config.yaml
n_layer: 14
d_model: 320
init_std_o: 0.00437
init_std_down: 0.00218
warmup_steps: 109
Each number is 128 + 24 x the weight over its row's rms, rounded and kept within 0 to 255. Layers, rows and columns count from 0. The size above them is the row's rms in percent of the matrix's.

# layer 4 MLP down (transposed), 1280x320, rms 0.0985, rows 557-599, columns 80-159
size [ 97 105  97 100 102 104  96 104  96 101  98  99  93 106  99  98  97 107 114  98  94 102 105 101 103 108 105  98 104 100  95  89  97 101 107  98 103 112 112 107  99  97 100]
[[115 146  96 132 104 134 122 125 123 140 134 125 113 144 141 153 125 129 166 161 153 126 129 119 134 134 140 100 126 116 102 166 161 138 144 162 153 109 118 142 164 181 152  98 135 132 114 178 101 139 130 126 143 144 137  75  91 103 170 108 169  83 112 119 107  98 121 161 149  98 124 118  66 135 116 122 165 167 144 130]
 [131  93 158 143 125 159 111 114 153  92 133 130 107 109 103 157 145 151 109 125 156 117 108 138 178 128 109 162 110 136 104 155  76 164 110  89 118 143  67 136 120 138 146 134 115 145 135 112 118 117 114  74 135  93 154 162 109 137 126 153  76 135 130 134 119 124 112  82 104 133 128  97 136 146 136 111 150 154 126 159]
 [130 120 110 159 103 159 101 137 146 117 135 106 126 144 143  98 130 110 128 145 106 118 130 114 134 128 126 150 115  98  81 146 115 122 130 156 108 132 152 128 129 120  99 124 184 138 123 157  97 144 113 124 146  96 131 107  94 120 108 103 126 118 134  89 122 150 137  97 147  87  85 134 126 129 124 132  82 130 156 106]
 [130  95 160 156 108 143  83  92 141  99 137 103 141  94 116 195 105 116  88 102  85 138 152 145 192 109 127 119 114 125 144 123 122 109 131 103 180 106 141 114 147 112  92 113 141 153 103 131 124 124  96 125 123 107 119 149 144 144 153 151 111 157 121  93 116 154 132 123 163  96 135 112 116 115 132 121 168 157  96  77]
 [122  70  79 139 137 123 172 110  94 211  97 130 106 133  94 159 117 101 156 146 118 110  77 111 146 127 167  98 127 124 136  84 143 113 104 107 132 116 116 105 122 127 123 158 142 116 127 117 114 149 117  89 127 107 110 135 134 139 145 127 131 118  98 118 106 147 158 143 136 110 105 125 128 145 122 110  65 142 121 112]
 [114 125 156 152 108 129 121 119 130 144 159 115 155 110 125 139  99 147 127  88 139 137 135 113 127 107 121 115  64 179 105 160 103  89 109 152 125 103 158 166 105 135 135 105 165 114 140 175 159  93 146 138 127 104 136 130 129 108 146  91 112 108  71 164 155 101 145  94  79 133 119 117 107 185 185 136 118 136 112 154]
 [131 122 128 133 118 112 124 127 128  95 108 152 109 154 108 108 126 126 166 105 131 117 124 167  94 102 104 110 122 144 126  99 124 151  77 112 133 150 156  97 106 128 148  88  86 131 113 110 123 108 130 142 161 127 136 151 146 163 130 115 130 136 137 104 140 151 145 119 157  90 121  99  75 109  97 152  95 134 155 105]
 [172  97 125 172 118 140 139 126 109 114 142 123 115 171 158 144 127  97 100 133 123 136  94 125 122 178 130 149 105  82 176 109 132 126  93  93 177 161 112 106 165 147 151 124 140 143 167 144 146 150 135 123 116 154 116 124 120 118 118 132 124  82 113 138 145 131 136 136 165 101 118 119 120 116 103 121 141  95 119  85]
 [149 159 147 102 132 153 148  95 108 112 147 150 136 138  84 118 137 156 111  98 119 114 133 133 110 115 138 137 111 138 125 161 140  86 142 112 171 146 166 104  85 122 138 134 105  51 124 122 124 152  68 124 106 120 157 106 173  77 155 103 185 137 133 116 152  89 153 159 151 120 171 139  93 130 117 115  87 115 155 153]
 [136 111 102 114 124 116 116 136 144 106 106  93  75 121 103 131  98 161 178 151 125  77 144 132 125 155 131 154 176 130 117 141 110  89 117 128 151 121 132 110 178 117 117 119 129 137 101 127  94 170 154  85 101  91 164 123 134 135 130 115 168 153 140 114 114 180 113 159 172 149 143 145 129 129 144 127 178 100 141 108]
 [161 115 154 125 126 158  96 182 105 165 135 115 107 124 140  86 134 164 130 112 149  97 146 110 101 154 115 126 118 145 102 116 128 111  96 164 172  79 124 108 171 129 143 122 116 114 142 102  93 126  98  84 103 109 161 144 128 154 152 145 141 160 141 112 131 105 106 111 116 160 119 135  95  78 145 156 121  87 122 132]
 [130 152 135 128 148  81 144 143 154  92  82  90 114 122 154 138 103 118 143  82 139 102 145 179 134  90 140 133 149  87 155 131 139 150 128 111 112 116 107 125 117 126 181 124 109 108 191 100 170 114 155 160 108 145 129 138 113 139 159 151 148 119 132 127  75  98 149 143 135 131 129 121 126 127 133 156  99 106 133 149]
 [172 153  89 140 109 117 151 168  89 131 146 172 176 157 138 125 151 117 165 115 130 136 110 116 143 126 127 107 124 131  97 115 101 120 123 103 127 159 122 189 110 127 128  84 174 137 128 150 123 106 120 122 156 165 137 126  93 121  56  91 159 158 155 142 110 105 106 139 190 151 114 105 177 159 115 147 170 169  90 133]
 [155 153 157  93 122 124 136  68 116 119 140 124 109 119 130 104 158 107  80 110 110 134 114 126 112 184 139 126 109 124 135 141 144  89 102 115 133 118 142 102 146 134 132 139 108 109 144 125 127 138 147  98 104 137 148 133 147 160 178 135 176 153 138  91 129 166 169 143 120 142 154 137 151 182 126 160 143 154 129 171]
 [152 118 148 116  94 132 122 127  88 151 174 142 153 145 102  93  96 140 131 146 128 128 121 143 136  94 125 127 103 154 163 118 162 159 108 160 137 126 145 151 117  85  74 130 150 120 154  98 156 135 136 169 112 146 141 130 157  98 103 107 146 116  80 136 113 127 162 147 124 137  93 128 146 161 142 135 132 155 102 113]
 [131 174 103 185 102 174 135 121 133 135 139 121 126 119 142 136  87 152 139 138 122 148 161 118 134 106 145 154 143 106 100 116 135 168 151 154 114 153 144 138 123  89 154 125 136 119  90 129 143 143 108  90 116 101 137 136 118 193 130 128 132  96 134  94 134 133 181 113 150  72 190 175 100 158 106 110 129 152 142 120]
 [103 160 101 110 122 124 122 133 129 119 121 119 127 121 138 139 185 117 140 149 130 154  98  84 132 179 126 164 173 111  83 119 131 113 127 146 151 120 121 157 101 106  88 117 115 145 104 147 125  97  98 134 152 104 147 129 133 154 137 151 123 150 140 124 125 108 120  85  79 110 115 122 120 103 129 132 152 158 157 100]
 [128  93 137 124 103 119 152 107 115 111 100 138 137 148 146 130 110 206 153 131 102 122 184 130 167  96 123 163 122 126 106 143 115 128 113 117 150 119 101 135 112  94  90  97 141 125 160 127 107 138 138 112 109 115 126 143 130  88 134 132  96 146 143 180 134 129 119 146 158 145 123 118 150 134 114  80 124 114 151 152]
 [118 144 105 104 155 109 122 122 172 140 135 100 132 101 151 137 140 143 145 112 128 107 148 100 163 123 142 114 135 138  78 113 138 114 117 178 143 150  86 191 141  86 105 135  84 134 131 133 129  87 107 114 128 111 107 115 135 134 122 137 121 175 138 161 125 111 132 103 187 130 114 109 124 138 160 154 114 138 110 151]
 [132 133  93 155 144 110 142 145 149 134 122 144 121 117 115 141 121  78 102  85 121 143 139 129 165 150 128 150 103 145 102 133 122 148 119 113 111 130 154 145 100 125 115  84 125 105 148 134 166 134 123 158 103 111 100 142 128 111 134  62 117 125  98 160 194 143 160 133 119 169 155 123 116 133 124 136 142 158 138 144]
 [138  92 139 120  87 132 131 148 160 144 174 157 211 168 139 186 125 143 110 104 138 109 110 104 100 110 143 137 185 154 120 132 154 141 155 153 136  91 135 171 144 136  93  95 132 147 106 181 115 103 114  82 119 133 105 142 130 130 103 113 138 125 139 132 111 148 117 157 132  97 125 153 125 137 133 140 114 141 144 125]
 [116 123 124 102 131 155 159 110 127 119  94 127 156 106 111 108  95 118 150 112 161 143 127 117 137 138 160 117 152 158 109 125  93 137 121 130 144  87 112 158 116 153  87 110 121 137 157  74 133 100 102 123 122 133 137 111 116 151 101  84 102 121 136 101 127 138  99  79 153 123 141 129 100 146 105 183 158 171 120  93]
 [ 71 133 171 115 153 119  97 184 109 145 105 134 124  76 115 111 129 120 140 118 116 136 161 136 144 103 137 115 132 181 176 123 154 139 106 110 115 125 138 133 156 142 159 135 113  96 136 127  88 110 137 155 159 140 102 175 175 138 121 141 111 131 109 160 146 122 152 163 131 166  93 127 140 129 170  92 102 115 104 116]
 [ 95 149 118  88 135 150 133 116 162 132 122 171 163 159 112 126 108 132 171 146 128 135 155 100 144 133 141  74 151 163 109  86 113 116 166  86 151 130 120 103  98 102 100 168 129 135 140 117 143 119 125 123 169  77 145  92  88 118 130 123 122 144 134 127 161 146 112 123 158 131 122 120 170 122 135 139 126 136 127 115]
 [118  87 102 132 142 115 141  94 112 153 145 125 143 153 157 145 131 147 141 134 142 104 109 110 131 154 160 104 106 172 111 134 155 128 122 131 128 151 145 104 142 117 104 161 117 166 155 135 113 150 115 114 124 132 134 126 141 157 143 151 155 113 152 108 102 166 132 179  94 111 108 160 143 156 161 100  84 115  88 122]
 [107 140 100 101 139 136 140 120 136 119 138 155  96 108 135 143 126 110 189 115 122 134 148  99  87 101 166 119  73 181  90 134 140 147 160  91 136 109  88 176 148 153 102  77 127 141 163 113 114 120 148 143 138 107 171 168 166 138 147 161 138 166 139 104 111 110 120 116 190 108 110  61  87 119  99 128 121 145  90 144]
 [161 134 128  98 126  98 129 121 171 150  99 115 155 116 151 134  54 180 162 125 141 138 136 162  94 115 121 125 136 135 111 116 144 152 136 128 141 123 146 124  94 128  89 145 167 125 171 162 112 163  98 137 163 128 114 137 134 111 110 134 128  88 123 140 148 128  82 166 159 123 178 150 156  66 127 170 151 137 109 138]
 [120 133 174 154 126 122  95 121 139 138 148 121 131 106  91 154 133 129  92  82 134 158 132 120 161 154 176 116 102 146 101 130 102 106 157 147  78 123  89 152 120 171 113 163 107  51 127 115 151 124 126 157 119 143  95 145 132 170 108 122 146  81  98 147 154 123 109 119 167 142 167 134 148 170 110 109 125  86 131 103]
 [ 88  84 138 123 133 119  93 107  97 123 119 150  92 152 162  85 127 136 167 116 109 154  95  73 126 107 121 133 126 126 104 172 146 138 161 109 158  98 115 170 103 120 130 148 101  75 142 152 145 142 144 102 132 129 128 130 132 124 179 112 112 118 127 145 159 132 118 120 109 123 149 113 119 150 152 148 125 144 113 120]
 [126 107  97 155  98  93 155 116 123 127 105 143  89 141 153 161 103 123 121 161 134 123 145 129 109 155 166 147  91 157 122 103 115 143  88 147  95 110 138 140 106 165 162  78 158 158 114 138  89 117 132 132 146 107 131 135 130 104 135 130 113  97 133 149 139 162 149 140 164 101 105 111  91  92 128  83 155 116 111 126]
 [143 122 108  83  90 110 115 121 158 127 144 126 114 120 128 107 173 120 136  91 165  91 136 118  69 167  97 114  92 145 145 188 177 105 153 124  75 173 134 133 151 129  98 110 138 160 121 168 124 116 115 128 135 143 106 163 135 173 129 122 101 122 158 113 129 134 149 108 140 108 120 115 110 172 110 133 116 118  78 127]
 [144 129 111 151  91  88 145 146 117 114 142 138  71 104 127 126 128 127 127 135 135 150 116 156 149 121 160 170 104 152 164 108 159  94  85 133 118 158 142 169 133 121 154  92 120 158 125 108 148  98 165 158 180 170 130 162 126 145 139 124  57 144 109 109 137 107 132  83 138 156 155 131 145 152 124 180 115 170 137 153]
 [ 95  79 149 102 130 116 150 119 101 114 165  75 152  52 139  95 129  88 134 148 158 125 115 148 122 130 146 127 151 107 136  80 152 104 148 124 140 185 111 138 112 117 139  90  82 101 132 137 138 103 127 128  75 144 150 125 105 110 109 148  95 164 147 114  87 105 126 109 170  76 168  91 150 197 116 142 157 139 103 129]
 [113 158 149 136 139 148 130 133 131 102 122 130 108 106 147  97 130 180 162  85  97 120 133 139 164 138 110 112  84 107 150 134 159  94 135 118 120 136 115 133 131 116  92 160 128 141 120 150 128 114 142 134  98 151  90 113 125 146 107  87 115 120 111 146 133 129 134 146 119 117 141 144 122 139 133 111 164 164 121 117]
 [121  97 122 126 107 124 137 125 140 109 131 140 139 126 175 129 124 126 124 136 121 138 112 157 130 101 154 138 124 115 141 140 115 152 120 141  71 128 133 128 194 124 149 216 144 129 122 100 117 118 103 115 160 128  94 143 131 112 147 105 106 151 130 125 141 119 160 142 119 135 193 159 170 117 160  92 155 110 126 122]
 [134  94 132 122 172  98 114 156  94 126  94 131 120 116 130  80 146 190 106 153 136 113 155 170 140  79 132 146 120 143 107 143 102  95 138 143 172 144 145  97 151 118 147  93 144 109  86 136 138  71 105 134 123 148 106 163 164 121  87 120 107 154 124 187 146  76  87 122 134 133 133 111 146 137 159 130  88 126 107 112]
 [179 161 171 160 140 121 132 129 156 134 150 111 119 119 129 101 101 137  95  90 115 125  73 132  95  81 113 134 118 100 116 154 160 131 131 142  95 132 140 138 127 160  73 183 170 112 141 105 132 122 178 136 101 107 150 105 121 132 134 137 125 146 107 114 115 132 152 156 133 138 137 145 119 122 141  95 153 161 158 150]
 [100 111 158 143 119 151 160 126 102 142 109 116  86  91  95 130 111  93  85 159 115 120 179 187 149 101 110 145  96 157 131 129 125 153 141 143 107 130 173 120 157 127 139 146 112  99 184 121 117 133  83 116  83 138 122 144 168 118 149 149 109 168 104 110 109 144 135 174 157  94 101 117 130 143 161  84 121 103 163 149]
 [104 103 154  72 125 127 116  99 152 106 133 121  91 105 161  94 155 136 125 103 149 145 152 115  97 121 118 118 161 119 102 148 117  97 113  95 124 142 129 116 124 132 157 127 177 132 120 145 107  93 158 131 133 130  89 122 119 134 102 175 100 102 101 142 158 145 126 126 155 156 116 143 129 127 139  96 128 116 101 132]
 [132 109 123 102 154 112 158 122 148  90 140  86 137 124 158 138 113 139 174  98 134 156 150 147 148  96 123 114  98  92 111 145 101 126 135 131 109  90 121 143  64 111 131 115 119 142 136 159 122 104 144 133 150 112  72 109 137 112 130 173  92 135 134 116 115 104 114 158 117 133 146 112 143 152 155 179 126 120 133 151]
 [139 135 166 137 124 115 115 132 110  79  84 139 135 149 150 131  94 141 130 103 144 129 131 151 165 124 111 101 127 135  86  99  82 129 159 119 120  96 111 144 106  93 124 145 132  86 138 152 167 101 130 159 147  91 136 114 120 152 130 117 104 134 104 112 141  99 112 107 115 128 120 182 106 130 101 169 179 148 167 160]
 [183 147 117  71 133 126  97 129 129  93 179  93  81 156 143 126 147 102 106 131 122  94 138 140 181 129 118 160 103 152 123 168 112 125 147 133  71 128 158 147 166 132 139 110 128 168  83  89 146 106 146 134 183 149 118 112 118 126 116 149 104  86  91 126 162 155 143 140 151 147 165 142 135 171 118 137 118 121 108 119]
 [ 99 147 128 141 151 151 167 121 142 133 155 150 185 166 142 103 118 130 135 165 110 125 125 158 116 162 151 102 112  70 126 163 114  81 113 128 187 122 126 106 142 156 109 120 149 143 141 141 121 128 161  93 149 155 151 156 137 116 148 104 148 143 131 131 132 129 127 122 153 154 154 133 120 140 105 124 141  84 139 127]]
# layer 4 MLP up, 1280x320, rms 0.11, rows 558-599, columns 80-159
size [103  94 120 101  99  97 107  90  96  92 102  94  91  95 101 105 115 107 102  93 103  95  99 102 119 107 106 101 110  90  85  97 102 103  96 108 129 105  99  95  82 106]
[[105 120 136 151 150 171 123 114 165 114 141 136 122 133 102 100 120 108 160 133 138 142 170 172 143 184 104 131  95 119  94 168 144 150 102 130 135 141 139 152 122 111 151 139 145 158 160 100 136 116 109 157 103 142 143 141 134  97 104 142 132 150 138 168 150 171  93 109 137 149 157 131 149 103 217  97 160 109 144  80]
 [105 136 116 126  97 126 148 149  72 131 106 153 150  99 131 153 125 164 160 184 123 132 107 148 107 138 126 155 129 143 118 142 127 120 128 102 143 128 132 103 153  93 147 149 157 160 102 126 135 131 165 105 122 126 127 123 155 185 115 150 135 155  96 154 138  94  94 138 175 126 123 144 143 123 147 115 115 136 142 138]
 [121 155  93 104 142 160 150 145 140 137 136 127  73 159 134 116 125 107 134 125 100 156 133  81 109  89 140 134 163 149 145 137 156 133 101 146  84 110 112 149 156 138 163  98 129 125 110  95 134 133 124 152  79 181 114 147 169 120 143  98 111  64 132 176 178 105 140 124 130 157 143  92 113  86 141 128  87  85 134  96]
 [142 114  97 137 145 136 192 157 149 128 127 170 106 133 139 134 120 114 128  88 148 110 114  98 126 123 134 142 117 124 156 111 123 112  96 119  84 135 179 117 105  88  61 196 147 133 143 138 115  92 160 143 116 154 129  96 156  97 115 122 108 119 108 151 110 115 169 150 155 129  98 144  97 103 117 153  95 126 143  89]
 [199 106 134 122 148 120 138 123  99 111 161 121 106 172 138 156 126 112 129 131 145 132 135 135 150 134 124 127 138 129 171 114 167 115 101 124 159 108  92 151 105 119 128 141 163  90  86  96 147  91 118 137 110 104 150 132 150 154 166 142 138  88 157 126 112 140 134 133 116 166 127 119 130 182 128  93  97  88 114 114]
 [137 159 130 124 145  94 143 107 166 172 149 112 148 124 148 104  88 160 138 147 155 143 121 116 156 160 128 154  88 118 125  92 150  84 173 120 105 147  98 130 122 149 104 167 151 132 153 133 117 133 140  77  79 135 108 131 136  86 143 132 123 105 129  95 153 144 128 127 144 146 103 148 156 121 125  82 178 135 161 137]
 [161 101 100 135 126 144  94 105 135 134 105 141 140 134 102 151 137 112 101 125  96 129 109 163 103 150 133 129 106  80 150 152 161 145 115 119 154 150 141 157  85 117 118 150 112 112 134 168 110 116 125 125 114 154 119  86 145 171 152 162 117 138 127 122 115  93 133  99 169 115 126  92 135 121 150 149  88 147 155 130]
 [123 106 164 129 124 104 131  97 115 112 112 131 122 110 144 116 150 149 133 122 156 150 118 152 145 183 114 131 160 107  99 125 141 117 116 150 142  72 166 110 118 111 160 123 162 157 146  92 147  84 132 109 113  99 109 112 159 159 128  95 117 130 126 131 113  99 125  65 139 157  81 135  91 133 150 123 120 136 130 176]
 [164 134 139 149 120 139  96 132 122 100 120 162 132 168 166 142 158 130 111 105 162  95 154 149 119 124  97 137 129 151 147  95 117  98 175 155 163 103 147 150 102 124 150 103 137 121 120 171 189 114 119 121 157 107 154 140 118 138  62 114  98 120 145 123 139 131 136 133 145 129 125 125 122  99  87  74 127 171  96 144]
 [139 133 145 112 110 122 102 104 107 122 144 148  90 164 157 129 116  92 147 120 117 105 133 107 105  94 112 120 148 146 130 120 136 120 120 110 142 121 102  88 144 140 132 133 121 142  88 109 140 123 141 103 120 121 143  94 144 106  93 143 108  94 175  99 138 173 124 139 146  58 139 119 136 154 162 139 128 116 131  77]
 [129 127 176 136  83 139 131 105 128 123 167 124 142 123 156 143 155  98 109  75 110 113 134 130 118 115 124 194  91  97 107 138 109 155 116 136 149  98  95 106 136 135 119 152  96 140 150 131 123 171 164 131 121 102 136 141 126 104 205 164 118 133 115 128 122 107 122 135  71 105 114 145 121 129 128 141 120 168 143  81]
 [164 137 125  98 135 138 144 147 130  99 130 120 103 111 140 102 116 105 135 129 119  99 144 106  96 120  85 147 125 123 168 115 132 139 116 104 147 149 113 132 100 128 107  90 104 127 170 149 187 111 169 111 144 139 124 119 129 117 136 134 149  66 139 123 143 106 128 148 139 122 136 125 126 169 109 119 144 133 137 133]
 [123 119 128  95  74 174  95 130 121 138 131 103  77 136 131 122 146  99 110 135 121 127 114 123 118 159 144 111 145 152 138 152 161 140 101  93 132 149 137 114 154 133 117 117 128 106 118 127 138 116 134 126  86 118 130 142 112 142 170  83 130 116 152 110  98 135 144  86  95 121 164 120 115 128 118 140 106 104 144  82]
 [ 70 133 117  91 110 118 139 130  98 130 103 129 127 150 123 138 133  84  36 127  81  97 122 177 132 145 153 165 131 151  94 124 144 132 133 137 117 103 134 151 118 137 102 113 100 130 172 128 151 114 161 119  97 131 133 138 157 153 125 153 145 149 120  90 172 107 139 144 104 144 118 138 121 135 112 125 139 141 113 135]
 [ 94 167 148 114 141 114 170 130 151 159 135 123 118 130 127 113 161 146 136 135 136  72 163  87 164 116 127 129  99 114 171 134 142 153  93 120 163 130 152 142  94 112 103 107 130 118 147 157  97  89 113 121 146 112 109 109 166 145  94 131 151 119  69 113 165 131 134 131 104 151  82 140 106 124 131 149 122 150  92 125]
 [ 77 123 123 175  85 102 142 137 150 139 138 119  97 157 109 126 114 191 137 157 153 112 126 150 126  79 129 118 120 156 135 116 136 117 187  88 119 103 115 115 149 105 150  86 141 100 148 137 112 168 114 119 148 166 138 109  99 134 108  96 111 138 148 136 135 153 169 181 162 124 134 115 139 129 129 116 137 112 127 167]
 [144 107 100 121 122  45 107 155 115 168 137 143 124  95 126 134 119 161 170 148 111 127 121 102 117 129 136 163 104 120 126 168  89 109 128 124 144 104 109  68 123  77 123  94 136 134 127 106 148 125 161 114 112 153 157  44 174 149 169 105 112 133 142 134 124 133 144  98 119 121 126 121 143 101 136 119 127  69 121 120]
 [137 108 117  94 145 106 128 114 102  99 119 136 147 124 168 158 112 112 151 102 111 133 147 132 119 123 152 157 103 146 140  57 134 118  89 143 162 109 138 152 119  96  92 110 119 169  87 161 124 138 151 152 138 116 128 131 170 129 137  77 162 125  89 147 117 130 131 126 145 121 141 150  85  88 147 147 121 126  90 129]
 [124 121 172 134 103 130 138 154 128 132 122 119 153 105  88 106 109 140 139 124 129  82 100 128 124 115 164 115 152 151 149 122  85 161 127 141 134 109 112 172 148 133 187 130 161 136 129  95 104 115 150 136 119 171  98 126 103 148 125 149 113 115 114 133 115 128 114 156 141 129 130 163 155 109 188 142 118 109 112 123]
 [128 162 126  79 118 162 157 138 145  89 128 167  94 128 134  95  97 109 168 116 135 144 100 125 143  91 124 132 170 136 124 120 183 154 125 141 133 141 111 108 104 126 130 148 151 155 139 159 131 167 157 119 130 117 107 147 131 137  74 124 121 172 122 155 121 132 119 127 106  96 100 162 149  92 112 147 125 136  95 188]
 [102 147 128 168  94 103 135  75 151 128 120 136 115 122  39 104 129 119 108 122 180  86 124 109 119 130 129 157 106  92 144 112 109 113 149 107 139 156 146 131 148 123 126  92 126 126 104 101 144  63 130 126 109 145  93 116 158 163 146 122 164 124 138  99 104 131 127 122 101 155 163 141 136  66 151 163 119 134  97 149]
 [ 93  87 122 114 114  74 126 166 150 114 128 130 140 117 171 106 127 138 122 133 132 121  58 132 106  95 142 124 130  99 135  94 144 101 157 110 102 118 119 122 136 129 150 107  90 149  90 104 117 116 164 132 105 117 120 117 114 118 102 144 151  88 162 123 106 149  95 161 128 152 112 127 117 167 110 162 111  92 105 134]
 [140 137 116 154 141  97 140 140 131 147 138 130 142 129 101 124 112 144 156 107 122 143 117 126 136 158 136 138 118 123 142 146 116 150 139 109 137 137 149 128  98 158 120 136 142  84  98 158  82 113 166 158 141 116 112 152 102 121  82 114 119 116 151 159 119 143  98 126 126 140 147  85 134 116 142 114 110 131 154 138]
 [105 155 158 129 131 127  95 111 151 118  92 138 110 120 114  85 113 123 132 137 103 122 130 156 104 126 108 124 165  90 139 101 103 158 123 132  92 116 110 154 139 144 125  87 138 112 117 121 120 144 145 138 102  94 121 129 143 103 113 111  99 133 127 110 124 124 170 113 184 111 148 124 113 124 102 127 124 144 104 126]
 [104  98 125 100  90 143 153 100 101 131 120 152 162 155 127  75 159 138 103 134 105 124 189 138 138 124 128 147 100 150 105 120  98 139 157 130 143 145 125 154 111 143 146 133 107  94 123 157 117 148 143 166 135 107 118 169 146 110 132 104 136 121 118 129 120 156 105 131 134 142 134 149 139 154 127 112 137 135 119 115]
 [119 124 175 103  99 111 191 155 140 183 123 135 136 160 196 119 124 110  77 132 130  82 104 108 125 108  71 121 137 120 117 137 151 156 139 121 116  96 149 108 129 125 136 126 105 120 166 137 142 111 134 138 144  97 128 127 165 126  87 173 152 127 135 145  82 164  99 166 120 108 154 163 128 123 117 136 170 140 152 148]
 [165 127 133 140  85 165 117 103 132 123 146 158 128 113 115 127 138 106 121  84 124 196 121 176 146 135 164 128 143 155  85 171 133 110 130 138 117 103 174 106 156 120 106 139 113 149 116  99 124 161 128  95 156 105 129 133 106 133 155  97 123 161 111 141 141 125  91 151  69 123 134 101 114 133 112 143 112 121 131 110]
 [133 110 117 123 142 126 156 109 102 100  84  86 154 155 122 116  80 129 112 130 111  96 160 160 100 157 144 119 105 147 157 100 105 150 139 116  95 172 143 136 126 120 125 136 186 135 134 164 123 106 158 136 113 108 163 133 135 181 148 140 145 142 143 111 126 107 115 160 143 119 168 122 142 157 117 127 151 118 146 165]
 [112 104 139 144 158  83 120 161 130  98 123 148 107 135 160 121 141 126 137 145  94 153 133 153 140  96 142  94 132 125 153 121 135 159 151 128 136 128  86 137 116 177 111 142  78 151 116 110 160 184 136 101 161 124 125 121 142 142 151  74 101 148 145 123 143 113 122 139 105  88 118 116 113  82 140 120 157 103 123 129]
 [133 124 165 127 145 175 152 113 136 145 121 123 143 107 139 120 134 120 127 137 122 118 152 132 127 100 124 151 158 103 173 173 189 133 148  94  99 135 122 181 110 115 113 161 101 113 159 120 131 128 107 128 127 134 126 125 153  89 144 149 161 176 115 120 106 115 160 145 114 125 122 133 136 154 149 163 141 115 133 111]
 [ 72 153 172 131 147 140  98  99 148  80 102  94 185 152 125 131 109 152 115 123 127 144 140 100 142 117 160  76 125 112 149 141  92 201 141 102 147 132 113 129 103 119 105 134 157 126 143 157 132 145  90 101  68 102 113 122 132 149 150 108 155 104 135 162 160 123 138 156 124 125 125  99 114 108 142  89 136 111 121 124]
 [120 106 105 161 109 129 137 131 151  88  92 142  97 171 121 175 138 115 132 135 107 140 137 115 123 132 129 160 157 168 120 113 150  79 155 116  77 130 156 111 158 148 152 154 112 123 104 164  88 164 166 110  66 138 144 176 154 127 144 127 178 135 120 126 112 123 123 155 149 170 138 144 128 191 132 107 141  94 176 134]
 [115 109 101 161  77 107 127 159 139 108 148 127 154 138 128 109 147 157 136 158 110 133 116 122 143 117 110 157 120 135 107 128 160  91 107 162 160 111 150 120 128 126 171  92 167 142 138  99 137 124 144 163 135  92 133 179 145 133 124 131 159  93 133 111 131 129 126 129 101 154  74 131 123  78 138 163 155 152 157 113]
 [159 131 106  91 151 118 114 128 115 106 153 132  64 123 127 101 131 139  67 134 140  62 170  92 108 154 115 154 159 137 156 151 121 111 109 119 106  89  78 134 168 166 111 108 131 125 180 140 125 144 161 118 135 132 181 126 132 148 154 118 138 123 144  99 140 103 136 124 120 118 122 116 128 183 116 149 107 109 132  80]
 [111 128 165 128 161 154 131 122 134 168 106 138 146 149 149 122 137 121 148 141 141 152 103 165 122 120 139 118 124 128 143 133 149 160 152 156 137 136 110 115 141  94  76  75  70  91 140 122 127 133 146 121 172 122 116  85  70 129 122 144  78  99 136 153  83 138 115 147 130 130 151 121 102 104 147 101 132  89 152 157]
 [161 120 131 127 101 141 156 124  93 106 138 122 139 136 113 125 115 135 164 111 118 156 173 114 114 112 101 159  73 110 119  69 129 116 103 129 119 130 137 145 153  91 175 184 135 191 105 133 111 117 157 153 174  93  99 140 131 103 163 128  98 126 143 139 142 125 114 113  93 117 142 160 187 156  94 101 147 138 147 135]
 [124  89 122 143 156 131 140 155  89 142 148  98 123 105 139 103 132  78  73  70 142 162 162 110 112 110 116 157 108 124 148 142 132 129 156 111 134 115 135 100  97 109  78 119 109 179 106 121 151 141 145 138 130 112 118 111 131 110 136  95 111 165 103 127 137 126 103 129 113 168 156 110  79 146 143 135  82  94 132 117]
 [125 122 128  88 133  98 129 116 126 120 107  95 126 130 178 115 139 111 116 118 119 119 141 136 100 141 152 130 149 184 147  91 146 150 134 155 116 142 114 142 103 109  93 136 122 104  83 136  83 124 144 154 145 142 150 137 136 136 133 128 130 143 144 115 130 117 106 136 170 117 144 120 143 101 150 115 139 145 109 113]
 [144  90 157 112 143  98 143 116 128 128 118 145 107 191 136 119 125 131 128 104 180 139 136 150 119 117 142 154  98  85 160 145 119 119 114 123 102 101 162 156 123 148 126 126 155 112 134 133 142 103 168 163 132 116 117 117  97 162 107 132 168 149 114 168 110 124 147 123 158 166 121 158 139 113 170  92  93 133 134 145]
 [116 175 138 122 169 132 124 189 122 134 126 104 103 126 126  98 123 121 162 123 139 142 116 125 134 131  91 118 121 140 124 157 153 117 107 122 143 122 145 143 125  99 140 167 129 150 127 118 148 108  98 137  99  85 149  79 128 153 141 108 143 163 119 139 106 156 144 165 147 118 122 132 155 132 130  90 108 106  91 148]
 [123 160 114 114 137 145 120 110 104 159  92 132 106 145 157 131 123 143 135  95 113 151 145 126  99  94 131 111  97 158 121 140 124 146 185  92 102 119 165 133 198 148 101  99 131 179 118 104 119 106 164  91 125 137 160 179 142 142 142 116 131 124 138 152  75 131 118 148 116 156 150 138  97 148 139 143 125 113 149 127]
 [131 127 159 120  99  98 126 124 151 172 118 154 154 125 134 114 145 150 146 103 174 134 126 152 119  90 130 117  81 125 161 102 102 166 106  81  93 154  95 130  98 113 126 115 137 109  70 119 148 124 128 153 105 120 111 110 162 125 101 114  99  90 127 114 100 143  71 128 160 151 102 143 107 127 114 124 123 107 112 158]]